Part of a small language model's weights: 43.3M parameters.
Each number is 500 + 40 x the weight over its row's rms, rounded and kept within 0 to 999. Layers, rows and columns count from 0. Numbers have three digits each. The size before them is the row's rms in percent of the matrix's.

# layer 2 attention query, 384x384, rms 0.119, rows 373-383, columns 0-95
106:461466465486505583552536495502534489443523519520530514476576486453521543451550551485495469545539443510487515512433540462536492486513561520454468524542527510447445548463442512545561467448579492529556493493509518463468460482489476487603536447541515490461540550529454464514497510505532492505
112:509454535499471521568438464493505490370497486546495482477555454456528535485474495471486466532520493511518535427458504501486441523620532519521519491477525520475439540444418471537441451456513465566511491538507510518438488467514513507532527489454479506457477455557517483523463465531547486515
106:506485562524537464488492514486531508479436541454483440452489482490487510464509543464531437509490556488499549523561465412544473484504484504560474502481556504556465482475579501422470557534570477494490481539471516515464492507543498472490464498477438446553524538535519493525478487546491488645
109:530486432568422459433553558496539507466483536479530531483432465468520426519490533522507595507553537470566466519532480512535479468550497451468545504517441462499547473591517545484470603494526593448486510467488532501556525547507555516486508524468474565500504593445486528498514518512539502551
111:466510539464518590527607585489523466560404502500499545445502516517482571447506475484569475517483491503560499488461419443514467452540505509489492548598476453561476496479501505518547557497529554479460545466475506472545536516521544457508487521530526501462490546552437487578531513480497461528
099:450523595501471444547401456526549529503446489481464397473500465480492485471508545556462484537530517471523501532547514508540478599439479537509467525536547511532478559505521517510409521566491477514453481487437519514528465506497497496393438516500497455561542453504477483506479502498520527528
108:507503493527511546511490529495510483482573471503510571435530521491535526519504471539503491567502453445529513463436491448521514476582511481467534532531546450541500526524461559533473481494515516516516447502507497432521482552492490485534533463522544497424526567515514505577544498463565552474
109:469483491448540531534535447460446515495484512557461556440507454452477464513505525425505496510469484542484558442448524481586477472529484538516465504494544491507457432437398536551562474446458512549525453524530523502478536447555505448473527399468439496444543468505504513556519524518579461467
107:495409553447466507516503437559472493510457471513517477531563452429502434461503502516476445498528464528469507445476438479536473525491449524478468498456456506562498497487500434527474405417537475604520494601479434501419414481470445517533509549423502484507445535560514550511515537538499507443
106:457475552454521491502479562528532527524492471535532490467512512479493474495519525481497478516468596441537532524500425467514483450493517486496525646518510475543467470567539507609514468497487538460536541456455472417492464476509565483449460494534482443561497488426447497537523511488459451482
104:448547509497542535482440470507468514484541488495401469529534460537475517531467516538493467493502465507465541428465544561478462575469564545507544457487501505429463454413550488535499454486492431526471451549525490495424490489542433550517469448559475438478508427523514452492475459454490477434
# layer 2 attention key, 384x384, rms 0.108, rows 373-383, columns 0-95
101:425480523569478443424542474500451515540491540503512483521445417487475472583475456457498442437479561494468500585475487504545481495494474457554459501443472485528554556492454540479476481532529485502489526472516564544517567561479482509516490460441520531548418454537402501536516470521508539479
111:474471460598553459463507544543474442594517489493493484539536567494521520499540479507565505509367480472487517549465529526526491462508429443454507586559540494507513475509520528438511487532568379429486509503545444463536563475482473509498555477525521510551501487474438480532573528527546522475
103:496516504572511550482537526545513473539486503557477488462528540439509546462547469532494471602534506457480467490468499493488558454417559460455516447564434468483465480518525469535509479522514522508487530432454482461467527554550426478526582451571517472520504476438432586510511497469504491442
100:440555531476521526544475469505492513482533575513546515438568487481488512476438507452504449511532515502522529502563514491560520580473491542560483521475519447529498471448488507553532493464477568531464496473488534461464523517455477467553412462497469483492519526542507449490534487413518505436
103:516487477458508455474470473500490533435475504504578550524493537452600497497478569562489508564504554473507517446565484522525559467429482468510521471491480524525519463492534451489551501504470530485502444530495477515431514527530413490465473492515540491548511501503513463483528510434461504527
098:507495465488489539468528498487540549476453475550445496420440552457491500504533526502541476521531547554452484515580479511459534490484562404497438460453573466619523548520508464464596488413521494523556491474541464427467427544482519501525515515491544469507503464451493557490517535481509578514
096:431515498535493476580492446486515473443466550478432408455534448497457539554454498524528514491547570490546521518468538500529522495478517453541485440468502429485459490475450496496496480481536536510510456479497541524407532485499507458493433598437533497545502484491482475518509395530512512457
105:541557495545547510534511576488504494524498513542516510499492477527544499500508504491422576450551504497446484474409485553440556542492548427419497510486457447476463548570488500554495472623474487498496521516451555479544513435496477460546529578527554457501512569506490467535549452547484509466
105:406530557559462498561516487514494389584483477466483468459431481549585559483507506465471504476456511419462490618512593541469448470497402514547467509553525466474508481505464471467532453570462480506496501463519483460581547427477532514471605484542461568506520463533495535478545428510490455571
107:569508517511542449477441496402489480489458505496535443502446462597504521529438485513446493532457519491524576543548605468503496448572472459522533430508507451511530508436422469438518525507501474479459480583516490579455513520477442489519536528527535510517558473552551509501517472542541531510
100:488526412514486509527537463481567557534471473575517489511515509510477466534480479496502496501439532475520457608452445467492518479452455487572416490431527570483571513518438488464438463498505476480540491507534444526547490465429514485455539534402511561475425470447508455535476633528436501483
# layer 2 attention value, 384x384, rms 0.117, rows 320-381, columns 0-95
109:431455468525558410501436556560535485505467524536509508521522487497545515409548473471451507502447468493445475482488451470491510471512510500477481531533456414519507525433496486600510522486500425519495458508547495481573495512505510531406445491463433476558526450518409545527552461467529528542
104:470459538501573429523485540497508506506549507471489523508500498456545501529511447417466518469527408542553424560474528481505473509507543443521468554558454474458503480462495558474463542499404591461451426489507505548521523463497550522416553473483497506428467479520492437449560548521486491502
109:514512497479505526483458449434535526488492533439449570529497544542493492470458521504430505560488565450477503487524552561531491523522550470470489479518462517474490502495584410469461499498527447419481433577547453478402515490498530427433466573465528534448557495470447540531502448541473520490
097:535515499392508584502475411501446493512512552506470528560498504576483495569444429578483455505500487521536440481524497535541471530450526529401553446467526532490454470558550560508569445473528503476541528477491515524535487491579514510438496553609508520475513539437535536489499552490480528499
107:444505476504492481551535448538497474549446498490489546496436528509554522502472429438529503504497535479496513550457492502507400559499522444484448510445458490468501537475507507426486538459552478501501519489524507492452585449452581520587501485489520515433480448547508537498480457471467442453
103:488505494564495619518498517488516426476526502508432437486547527499525483536548529533507449586516550506435530518467533504457528517503529491484501460509520577520493451497548521474481433492568530512519482538463578494583492567431515538526490414486486446477469494529545522437540511550551509475
100:504447436510496520421414475510539541531565540447465471511593490556566444444539507523497468530483521507555499556517513485514538508500589529541506468542459501503444503537446511594574443569521473491487502470594527492457517532489479485502380475546506517528536467471569515531576478466558451524
107:497522482463518546536487451467504531468508500455504424453471482553525522451444479535468450529485509439515546469567444555531455565543452460475506487529502466450493478481527400469507504467498471427544477455548543503401550558540484486527531534526478506480528487432492510473469552525525530491
103:585488468489538594599495501548489538455482539531466500464471532527571444641536524497457518464504548476529454507431482501474500442534487458498462499542513516502479526550448523465536468538531491503523453527481520495506425454517500487513559575499531524509445508455521495518543564536435501515
105:578514523456492487513573506532546484503522493557523491431477508431507457446511459411454533516533488574559461496448505517461514477467509493378535506458457460466535499456446471477524547480466502519434455564446559488550488510568441505549477538504410618521468493484499488517510544477443469493
110:493535483392528490475482498617433441467545497500501591531478578531559417517502488493490525537464510519535418527536461446487506491450445480505465507501466489536551447535460496395515539457516493559481482519579464483527504515467516564477450522483537511450551485490537575564500511510440500451
103:446472473487575486534516477514549520489400466542420481522549521509472466454519433481483531459578481587540465533525396497493434502477460461486389526500514458479544496442411496519472482538455513490542564435438464502529550471474512498492535525493410452507492504521444495435437549497479459487
102:561499494451478476582584466532537473412496563490507533503439401503574518534481434518463457508437514473561467476472488484499457543538485541537452524440492545514455540424469551516510543470504473454425492564434477492483531496533448523585498484498526505491468574502500460549447434558514446478
104:485449456483569491467600574468554530507490515524483488533460505488542493498558499476473544522548457517493494511503447591427558531502453454504460581566512512461534558483516568545432391549498473559522471475463462464571580470482472521424591453511486496504483497573466525463532496455503560498
108:466495521547465547525549537495519487540462451593481574522591453512520566464476473480507498530575508509527529534493546488505524481512525493395419454549508578572576431488461404483462561435429493500442431470476521440441445501528487453477539512487454531546492498496501512421459489428426489529
108:476464522551500521483507435567541556544530534489478431426489513432493535467494545488505500455424470532483491490517486513502530560511429470457481523440450505407544506527461443586451470469466478527518533507475498507426508526487488539507438503474486466493499477537455536528584463557472411485
109:531446427562533543491540524477503531513496451584507519541496538494530442441551474533514536530456572551480472507444485475528475555565527457503451541582536537465464483529447502455529447554496541484468480486464536470555558398558519528466526518585451504507560561479525473472513547518511481521
101:505547528433526473578497510500464554552505522507509568439462497533486496514512433445530460436499474640501452485464463556503494523486512527522446460452497449485539444484503463449518544480454523535488542518441428483516474485514502477482556515476466477439429477488514518431430471538490502508
102:480507447497488471505485487409487532437576538518490468487520511556483496463543547478474522487462470491543446502547505556541480491461504541471514524511475530460478443416433482489515495527551463475479527538520535551622493527573482445460560480513417467536521505500495533557551493514550469477
105:509494443498505452519513589515495421465423573482483531540522433462495550537383461500493571544469496529560471565501568463495512560517508472466563485424489518521518536446449466546466566437439539470486516524441529470543479509542488432452550554425572498550524558466433518465425446459500504458
104:491495447499537474402508481459475483484551559481500432589476518468382469528508456541565510516443606562497455491536477498482496574482448529476463520406553531408467477557515535488515458512495492552535510474503510463532495597438511505593546505463466559491479457524479453464502474578450516513
110:521458475510510478463432490584459522571509521517461444487462456441448504495500558460496530471456506531527431579551479512469489500492494547491435568487535401471456591523507481546481565571504568557398502523547456427493491469443511536454486515501503477489533481566468445547540538542501467554
107:464495440505470482512544475461438452392466489536488516558496533567496406490447495577505480507453540486483499497553490484530476514515493472433492500560440478520485547483481482469471499422511450478541496491562548511429509537470507410550480566440482502493602565452519487505500522442549562472
111:472523525509469518537470525523480490494519548490458520462586486505519485492526466551512549480453500498470524491501522566420504506511525525525513550568567542481499518441467495459454461502472536457506530511457488489536519438513492446505544490450494491478486552496572534482502507480534520508
105:457562519415458533444475500513508554502541512438496477573536477572493533472559461505526539522382516575477467482530492555504544432521533477520516566459499490598484485493577382500443549512517504523415494550487425465432519485531444505498495479538518559489536441421472543439444481423475560490
106:470493405490543554480448452462511458493532547485503442487482506480482492504497526512512496485430448543463578512454487496511473517498456496515542591470534477481497485485527541488472520512518500534437579582495576465466537591520498481494445546524512525470599495503520517563492431590572397557
102:514479531531479486503484453543481506540469482425495525468500593513455472535607517445430472428497545519484446490562442527531470448440488541474477489534519535546505505512484515506508526529465554408408452440538508481531521499555517504517533495477509527392486497547506521491449467500509428619
106:495545561500519540496526539524493504482523547519501509498515467448470504549498517432577488535456582584481505424534535471481569534460496563486509482450580511496500474493499537472509488455482508538568523515497511499523546535403474463523532490482496495521451407507525471406507486470490503494
101:505493506434513584489481445509480524411502522537577496470560470552484469493457426555489466498466506572559515514520519492475527550510402512391506533464477619455454481548490491462465545538458485536503521494539506525423496532478511438483416567462487459498493543494556514501487500472493500505
108:432470446544493458520399540538397494494482485556531501484474513526563464529455503492529496472518428581468421431541432534518504422515421483482501567519485396440467541460441487461510539474538520568488506441471433537507507499493479491519510549521475454455555498503460513465510523435530560482
111:531527512442488483517588470494503504521485541585472545505447535477443499558603574481536473502487514490504469463519463572537534527462599457470489427483536492493519453519475435575493470493578493518503485518486495510518489462545517472539471469521528454476492447456520511529459516471468498469
112:485526566553495453532538443574438522493486592527500563523457492544513459552495449477503455506544506557519497471573485516460506488424520525467491490481494504505556576473502478477518524494460495500474464459544468518542479542464554485519526505470480491463516428527542552455483581479457467518
102:508476472484456496511482486565480493506434462490444480521479474477458514409472575444467558469476450496552483506563484463532532500586489470428416515540539522575566523448486494514477585521483482524487441494469492535487530554466525520531527470502477409490563478511469513470479486510514526523
107:479483551509466531407557498520492513469528568481496499498493471510496437438482411478488485472506493565498471457548452518501468533405495572542484488510525518467472508508489515483544535536491473485525461503532465499505470539487444491450516518484501529503404530520557505468456472529541457553
104:489449503543560471518515434467517517514498489514556460482477390437478474479442480511495547461493518507538517487522468462492561514515456588574492480538484552537505507482470482494480475557453503465542515589556428473465578507468396480517493482503522535453539482534529521461513460464466410553
097:564501471478581507545560521497520476520460483495447502478482605515505485566574538529488465474538513520429546553482464463442535476514533479452520515413499478531556553472503534509452510520456539523454497463507560513583520503522504510580514433512495461494519483450475487516502569447533530542
104:532470486463504424508565500409536462531485425476575528452520472504471532547427503515523572515491519465456501467424506487469433461522478453470537506499485573536521481473582448558478456441509485478479462482480533534483546449532545507447476499548548507503470455545492437486482494509470449486
106:487439525493532506548557514510517432532446487555534517517490442464506476532494532523448579519577492502475481498441583489446489454527489491461426473477515541533524538490492451507528547527509536505513514423365495528561467479464509509472580438518516476595462584412447480454488476503466389463
112:495493482500597544474458543503539561489574455471509517494537461491486517467481557525546499506452540472506502491483541516514496509474505493373503500534501569431434485476501538549563535509535489459461479482513520489525507459482499524428500439570531525578575564476523491529545458457513471478
106:491547605515466460514491500466471511516556465482521500552490511470554466526496556489402524466437498574522528444456510495535525461549492510587579512456486482508461420469516446446501486497467441440564556436515542538426462475542469394460499605540485491476491459503504509492532488531592556510
107:556490549437463511469516449527543501410519504494537491462452500479511594462545490573434504524498516489554560379536394530528492537465528466517551489510502475477517549569504463472582506500513466420464520484500499478459480539523542503516436532555497464474471510478490514561518495521518448526
099:521474520494563558457500511427492468441503546571557443415444493516433505453516504537471564503556545504558471462487525485489535485501507454501534486482548443453539553582553503507550493504522479567516515478459518534552480512578533458520457540460507512479469494522495521478503482513495509501
105:451516474487504535433506488471466436457581531478446469515532448425492476447552490502518495581492463522550485444535577417489454545493418552525475492503410512464522497531474532511462526559469539493437457444580431533535478538491499554533445534471394506536475514477489482537644504504539461439
110:477472493474514484515523477559523483466513553493547485534455418517364530478463538474447515418437512544532494515511569479431531513544496504492455450444517526524527468499485483491523535544484543506435511512505494573480467455500449550494383493471460518507573545524463441513479460465483450425
109:482510519523487542617549537584534549522543471471506476415528534486455466491580514470537436489542474545441504545542509553536576535449582435569461497448552455548510492504423507497498507466551551579478478505473456474556530433440495526500503473492493497568510465512523522475430500486471433488
105:452452497508538454550591551449530509571482483530497445432523503489537542503451447430453460495497522477457482524421476406492483520507497419502439504472521456523538491533425479446482557493473471556510533513443514516502479442461518480547506476491495581501457466530502472491481523535531545530
109:552536435457529441545524477546481502548456529439561491512483489487471519537512527455468499477507476435552530545510512438424441484526525551509481518461512543537474496434385442565471577487477550490490477478495480500542460521488500441445508473496594528448533522574506408453504481506502448421
100:423434479545562490519556592581501489556464517508553515409510567513488527466494553491532464432567514470419439437531542493527478517463495454457457499442542430466526499514520509484437514474526545536520515486516483481509525433468506495479549491590540502469536477510427441555519543475493480520
109:466525480491472471546470511519497455506453507512485512482503464511499407504557490499490582563543492482488459558444534471497533479443540468496447556507506495502400521563491481484544450495559524511575537510532508487593412466458472481474529508518457513494528466485525487420496504461477477506
104:485484473518538431501500516512458519461524537463463555434546520560579489548450490477503474507531440488442542576433465477558510496538485513486476544443498489457502457552465555534476479495487477456406579526495571554481532459515518440550549543532495507434500524486447469540561513571465568515
102:496486484554538499472541484466484459430535521563406474527491507545462482479442488431571525519557536511554467543493495519464505530491535521371530487515501582494485526550552523537555605415454536452513535518521524492456518524528439516514462509432508496457557494453499482522443435491498550545
102:533437529433477470541580562426441484449558537474545491431454531487470516599506518519529508486496485474502555484476509488503522488506480543492499500514539512524549444512486546428453534428516472526502494473394487509423471489516577480485441533538450498452492481522535471461489496472507536477
101:515489515386457510492461480483506519442523531532567470526428499514457505494487517501499495480474514512508476572529523447556517468536525482475459476475480476458507434521465511476483422457521438536480499523546569500420504561494524515515495596522484513448470459511506441459575536496497626423
106:573524566496439500505454447488509487481517555502539523560468559533467505473435487485531563514533498417472494446493505614515489544506478508468542411497520512523556425560525541497557509470553441444497482491542523505523505513497566455559485454510472544500422479526514509464481588450514563529
108:490414448471525498435527572495489492521423498554486497570439539509460534430509454502527606527458515499497489461458571479506473501479527490515447476537484509544554505509536501535523487508456517510534506438466550499608497553484465456431535512490446506493459523519430473541523412547506469466
101:576491497565502454553463493460472505480570552506503587577547524597492499496545492554436463478537443546570503514517497492484506543472498507523488497522466486500531526556374528474475519494455549523460500584522517448510516533473511496522471561519445575413533512468532461477489454459491502538
107:557577483443454557488471557486435518491503565471439558574476576547485504541498500567513446531430529517474526529452617492466627492442505564515412446511517516558532485541473455453497477463500493568477465485541481431468466463491475501486538581579464486505488511461519472470495512494447493555
109:490535416525487478494416499513536545559482500529520565510499488497442471480579536506527543440499469524523453492560413513590522435462489508496469566540452464543447530479514485526492454569478502522516522473542472523565514513464517460464467516534431490473456505534488485495556499438544427529
106:554475574567429500501390452490512532498496478475481458456478524579521537520459568507448549486483424486542516455434518461428530490557533564484474496518415496544548454554471435475522541509459531505425472455483486530413459577546483483536483518487459485467572530493516548505489478573527565465
101:474462561469539502474500525524454550552456586458502421475511494486431459563520457488494547412505481535501443436453482491482481475462488545526465482503521450422577476446468477496472494574454562517498464457460498515522437506550501504478467463491457506363557496553504493474525493554471501511
099:510558482514520585552561560466497539488507529591541541476449517530490492492538560455453473518520540445508534512515522503500572502490512501407514476521528485556479483551527457544499550496568490503539493495519443460470510484540474499454508466498487526471479495436493494441450474479476423423
109:515486514550442506502477457517493486424469548545444509535466450561513542490416486496551528502481406448536507549535555483467529533480509600475463482381439572507541457479447568587471570497435483464516521531587439536496459473550533517544414564466460464548449498460474520508500492555513512478
# layer 2 attention output (transposed), 384x384, rms 0.114, rows 320-380, columns 0-95
105:462504455518470487496488508551516531480536482512494440513495549463527606526537497483544569542513520520492537493508467486510530410525511471495400466523498403497468484510536489529538556493519581508538543524517430408501476438422545397477509485497555492448442508485457513501518497500520568464
109:543604517537505515548500575574457488567413468454516494498502479510517522480518513526481615498546516517475468608499536485499445456459531524459481455475466505549474441440506482491453546527404487475509586489476463508518491513579523545489486540587483513419469530539483542481389450524513526576
107:505566481493421519532512433487405493544528468541502486597472544510564516509515469522446518504454494473525527512463504556492446552440506435489473472421506422471503504461526526475558566497503502562481451447491493415533464537458440575447565419510526457501525494495496491506468530546538511369
112:563425462528527541441545466475498498491426550434479555518469454492458440493531532473545498511561489542511449457367588490503505555504541440505525484489531447568435537471446500548510499441507504538556582489565506543472516516512471422501524482470460481455484446504528541485560559527535507506
111:490468506467520564483512459520480489494497494481546468456521491535494484541498438378493485407513553436477467474539483581524499479466488500517443473562542514537537411487506463529552582516508561488440510477509458523541512468478472476528475560536500563475440467472443445534506474490457521539
110:489533503496463496487562479480501550498442416475519513457530478524492464474506403494526501429508441513498522477508524517532539474478476528492496555567485483515531507526579598554546572474400583453519560405453468510533504549512509495547573553513499507600428558485549509536509499471551478499
110:499560519503483535530554515519491475450587522570540496421562447525499577437506554533503441508437498574531531484542462478474478483498502512552524454487530508441478573524448548507540469480450552535452540468543500449557414481404449453562501455535500527468505451545482513505516508466546526473
108:510495463456443514483446505516464518515477505481512453490506505431465459543466461500409567475496499555458510478475546538528532433499525505494433526523484579465540476428391472533543532487593487445512445493428475501483527564485629526573599456461500542448485528555465528546511521538531579527
114:592436564539497441476573452483478527482498515546579464501487507475449419505504555476519509471494497481475441532520521438473436473466468540412490493426529505475481557470474608482537424530485475483549536495464541491453481526474534522485466478477445474466569509480492512514494444524519480546
108:539468553527519531569481455542499506405419514504567533511538570524460470390541480509515531484521453493486530486475551482511480570527511572515514538545520528504452481506475472517484434436524439464413484523496493550473497495529451444486502471478539476522525469563520525537406460542498507514
113:501463483541545532505526472432429452484537508531549520504521563539488448513564512536497552459478503527506487580564546469583506490576446527505436522497516515495488489555512490481485485528545450549524516475487479458520523521431436386506508498462510504505529490501459488503492552429585478475
112:451508510446443480516539608504472498512510489556476457453497484470558554509522515491463492465502504413491517501487443426408528489474536405519438522595507479580507439470465483524455556495448495483506477532519455548545528521453547495507517472467504528476479454544492491554506506480507547493
111:512432495462505433466447539474529604420506485511523468562484505504464510487494458485498505451528463466540498510567446513444497507451553480473539394560526515472505434541491500468451508506485554467409444460442525501519466540582490530551536492543476439551514613529539513515432492463544506528
106:519569499448478485492395493564534475489526526499462602525513493565535483509519499565466514480489544452443488513455525535510490550517488512481469519523421389564487464506432502496536547547497463517507539512471470538453518504449508525528484575526431549524516520455461536559470542482457513524
103:506496514436553541541463507473590531496515460487589504480465493423492469491492524611442486535436543463481506492454523407470504482517443486488539541481468489562468478479516525454447534490538580555550431518508472495555455448551484424481531425520522460473450471525534555500449500543535517520
117:520512463455440479596520455505471492483464466509552532521512477504548482563472495494531483522509443445555522509476493586484599516540503507541514522448499466489497518483549506495520517485513461542439488554490515537533516439465487507506563488461502517445477529455471560469528510524434494498
114:487420546446532582527545537503491504538477496524561569440489476446446494507588551490539472467512518482562494493485451469547566442529443483495515471499543580510557502566419574445380538543517495479503472494504522451521531476600473477446494545528494558495512531488493516570522519480505448545
113:517486596462541489557427511594435438438493483481558520501510535524479495539514496446499525495488481539532508469474577485530531489475534538535461497454496547463478526434525461480451484480542513529487442414549521549521476520474471453563525542512469478486451528442508574444495566516515508418
115:513527541511571505490568499468524464496500531540444498460509538442455407456526503489496526487510496490503539511490568459496466542489424500549494543585452560533492572458540470493502529531499528490496482517487532519447500472556546521578526544492485463471589479520498467472537518531480470500
108:473472536455551569549485474485576537491564500495576450503505564503444526425479433527518442506470506539575534522483543435417519518499510446528482521495454433474514509541420501490467515522463524528441536494519547578482610480464519583531469446475571447594509525610508519552507560479543532511
109:459516480438507459513545534507493466501516464535489517541538525466495550475604565438467499521478402534535605482455489429470519522530528480535509511447501505494512495423533467521515477441426484440545550478542515537497499510602425504442511445421491483583502459519513459473482500446467425481
106:433492540451484594566468433467531506543547539565604423519533528487528622521527529519536550484503479502516440545465495486522478492475503517491432460467581531553476424473507493520499468513490528496478544562497484508507457512499503441536490462506487461500552544499472527510466500519534465506
107:503448514524436504450568531488454586528473490438462542500513499472516521519533492508500486454524467482450530525525500549447520499466498452530485540473534443518455491481472495517558484492541433533501472506511486540517520490516575531496599495475573470478458561556559524536487508491486422447
112:528427548496552452553459580452520516534460486458490443453512491563468532581503549401512489478480484519538529487583501534494478519463529484458587513491496515499572527478515527526472545508436468534549529528507530514547526481526566440454483466498566517488486457465486480455534455544434507483
111:473529483530472486534519502494515491501582466455502561493562541539530507503423494461524513521518468469450555528463497553516543509604447470422576486505578510543562529442468515505589510485500531566520408494499479449519515486411504511558531515543496483503586523523461427547506541462467485478
110:472534430515479511519459456570481571557502426468528512513445460484501520504521480495466571481503464544523460448537469493576609560483444535541506526520520556495447499521573512459533541460452493441520488483499468537525466400455468526517460503549413475465468444536508449431609421496539453497
108:491445528499539471430519508500539474474470548419538507478492494463512577508522502492478509518521573550536555497498555526458505455513515463497567472487520437498465475535600509501516514445393511523524491525521508474468478481481522568527500489512536519468538517473545446545490477515479589474
113:496452471470582577537529482490432502502461487517539526507536494519506567466452436504483515489555466472417554513476458486480547512628436443522479545460519538552496527485518469494481491476522514472489524440506512464547554451480476438497595508557545438466476529457453507463483532516581441490
115:590432564506452535521521497528514445472526531490451543523489505521465471547434544558456448526503437573508470500447506450490524475483552528536461530518496502457457519499474557569470538487515575541448425447482523456485410508502427563508509499533465486451442539532496418515532532534553506507
107:541438481473489415487499462559510492494530499492486466449515603492570517527486475516515500433476472462451491508436522526525487488476494421513505491559428542490492497528499517482564499527507485512531476503509537539498557554475457532553481526476470552533503445508496504463483477478451442520
110:503556520476433522463499451585539559487502531536539459493533508504480461549517516547487480478536555508491509508541454437501502489494399528463483531435521500512439505457512523516547486456536505433511469516527487455448473565462577500531603523468490466521465448503513509546491470487411496436
106:530463517525463530513484489508490510494538566526476502445511578503515449485566518473463596504450468563470568585521542482499524507498517525552500532518509507543470483522448516522457518495450468521498563426526495531491455552506531529530465533558512517483476529521568519446508551436559478472
107:451601537457545490475449536497584521495394441528466461481465488473500610439495431485524499478502536547459486475486522473481474416479483473475492552492472463470454510415485482481531549544518542529483547515477466479497506480480522505491498477521505517509513549541421425526488511449467475474
104:528503576496485449489466471521431487483492535536525501548487482521480544547398513556472433516542439534498519410562545494452540517550463472464557518580473526453481472581469512575495506493441527535461494510451509504499542466452511564625531457418488516444569507504558477478464481527570487529
109:515520521477473497565525473505518547494509480533486503501485575522507566601409457459488517542515503495458487509450474540484552489499521511532495486485520557434504577486507517492451418516482549450495496492546469548568472476495551534476502549463461458524547530465474396494529488565533475535
106:460477488522489522535482522466543608526488583454547514507535439519447431484514530516549505526535433470500529501497467438556496432569585512500525532520544521551466493523537482546490538494501523528473599504452491461513473486427459525485551491520525522528515541504496430590458534510482537429
116:524507529500553456422478429518551506523486472495492526565449491476518464545527517558468481428461568531518525522462476497461488456483451511492548470507518510475548447470525533399543557470494576486510523566437429550497426517439439513544494567417447502523508511432546548479485533474523500540
109:503511533509562405451510522480519562563458487500571473466509517476452522487546550481535484527505537487559460498493498484495522519510535502498488567545468430530538514560466554502477480487527466459451475436537523541494519485537500466537419516497482426531464499511447479575461455472493493533
115:493513446538522506596504537524500469538455493505511452488521525466467554468491492511531451530513482506474508541531547481514463572499555524496533486498547488423485551550466533577455472550519576487465503497427471554501517581518447568515465492481490439545495511455472451527549506531434449502
109:590507454534458469484488532546493490437482467473495487469503535478548505472474560485501502502516499471475480555543524488510458448506477549487552487582539557479462529605519490469511584521499435537462513482487535509506509507492490479437510517493467516501493482466513487486523529438486534415
108:484564475447467519451433518485509577497524532474491485427558473533471422531458562554500499513536456503477451484535538437565515546534500559492485516459558541458451428474398488450448533468589420534461514504542500530441508463509502422466502493483570500534501451475483466568506397470520555442
111:555487542537456500431512495496442534555519546478566515562615574505580421539487372535472539522465478502452552423516431453506569526492434497482453573548413464512512580531439419537482451515502545481527511546461528565444484514492494546500449543528557551531453477527536504499473523503494537490
109:572565440472482523542491454484485532478579437445453515508538512458508484502473445571502503505477523494540465473502478502454468467488501530498519521540455507511435548496554496591502409522492472484497488552489511481472521565529504428491457469506518455473565543492546551544564468514545521544
108:482500464495575517521449516502533492472469466513385520437520509509504565460545511515463504435474418519423512534495437458562514537502511554471440526513514465501465430473424450542475508500508509600458474484483435457564463468562464520471543528500508481517469481559440505450519517482560525512
108:463527508523477507494466499497551484502576521490482461458511459586477570523545522450514467516461468530533486491542469543495458563574419545476572493482442515460522525498527543552406568523496467487432458565434493486532531551508540458470422528528429526601442487453495501497470483524486429548
108:549522463505540484465543505487541455464459525585538478544522491458539521508473463461512505513528454490510533522473486455518443492567483563497423468476494454494502520454479498462479546492556512494497532535455474566545493476584441492538473509562504468497506490549423464533488535533424601443
110:583507559568512528515530493517539518503535535570473445506558514393488535520474495448467477482454474515428562505540532531513536520535449533475407443404543491513507465499525457492539540506430508495482551505511429519523518577504491492473483444475370494492535434532595524564496503482459436477
102:434513449506517558475504562530581467545499552558457483501604566502487516440523491525486446520492563507497498524465437527505451509536514489518541527556502471508459482466489531466562556548536547440514462505517493499492464516483495407486468479463534563548480549517463577473519524509497504523
113:493534452426525484500529485507506539467496454451468518455489490550505536521548473527481544482503444442586482479415406433449544489563554533564497489473516491513491447523445579570440513491442511486486476516509518528553489530564514493544496519443486565451468413494520530538508509524504516451
107:555520518485583467480517476470516459608476499508487512534563522498516492511512487441537482509537428504482524504502457550548474471474489491581531495498493530577484458510470530414569506480524457465511496388518504488571543519540480536550473497558478527449454543435475478493548545525569547530
107:512495471443486539521515519507477533567467525477513560457525561467531461480422516522536501502545510516491590489523528535509513525422454549540547544566468456470466480458512414532536609489454485574503456480509479479483535505467553440461473551472466528539455476555537483449461530497489490433
110:439489540574529509492438544515379546473527424462460498502520501513540541433407476506516512442547537569469501480505507527525518569497496475544432466477486509508472562425519548406539527447535486545536523572484471543476460466567500518569516469516526485551482512443523408552471450489489488556
105:565495492554545510496549481534554453536570515532451493541560493496525498469556498497536476487549540528406529509466505536505499451499489461541547467481452437524490470481534534484473437564542430490551517450402515467428416522447525441486512457460514496489484401494505508499521513523455574439
108:436480558493500583491451462510519459518550546518472434495456441466446445505513565551523531414533522498561497380461489494570503463459500551487452402514566463513472504453512500551467447467521512464485533527457543468471552535550514574511570555506550550510477521480519517517558555525490468452
105:475496600466531506581483537521478536566520556492468524453429536520442568486548531516534498550458502483489521485472494439491525478470464529497505555566557419502467461457524579386447499504505543467473485510462514461512517470490495571517498475568424451523542466567546512565473482461484504494
112:560440502547461546538426530463440465505501535478423395516501503477621495485512446491508500490503556436470549507446428490522432505442487512466500599502534604493492475497427480518443538566533504615454442535505463488430523451504518478469430498425589556472456518484601521466485525544505492477
111:521506533478489603535475466497502443464449565543518511573490414484515489532544389523497495519459509566445521571515423449517506488576496486415514465548461495549507520547500481482561477464506550476471469528547507509475462510534473484460507378449474494433493510490528466514451459508488374506
115:541475537470512506586548549473548452446481426554559502544469465458508568551509498526434482527500496503444460517482497498503514483571564508518505478444520446539491549484454503493542410515432572458515454450490489525471513509513527559520536468460500498471431524485501524499465520447536442466
114:456487594541486523543577506528500525534487480478556404504515562480582530481505482538512536468482542509490496476446542532530548502530518520487473407529485469476528588424462462425518480505462490542491492490515567573439513530498448477454530520546492519516542559516472543523467420450522437460
100:460532525593431530499553482486439491465527406576500494505582480461554512516472487525413452473502486520427518565460530505567434543516450564487519555544525564480464562456474504454580500506438518518597492492479463460515548559493460527531502528538511469466488475432518491481476556502450504431
107:501454528458524520536464410491482456514486439496472425452469536530467500579505480455500414493487421538489470473487540477543520509485433517491454421487540478566533517468488451482536516438508420530542484504537423476513522517553460495479509565506522478462525510533504523477534509458493510528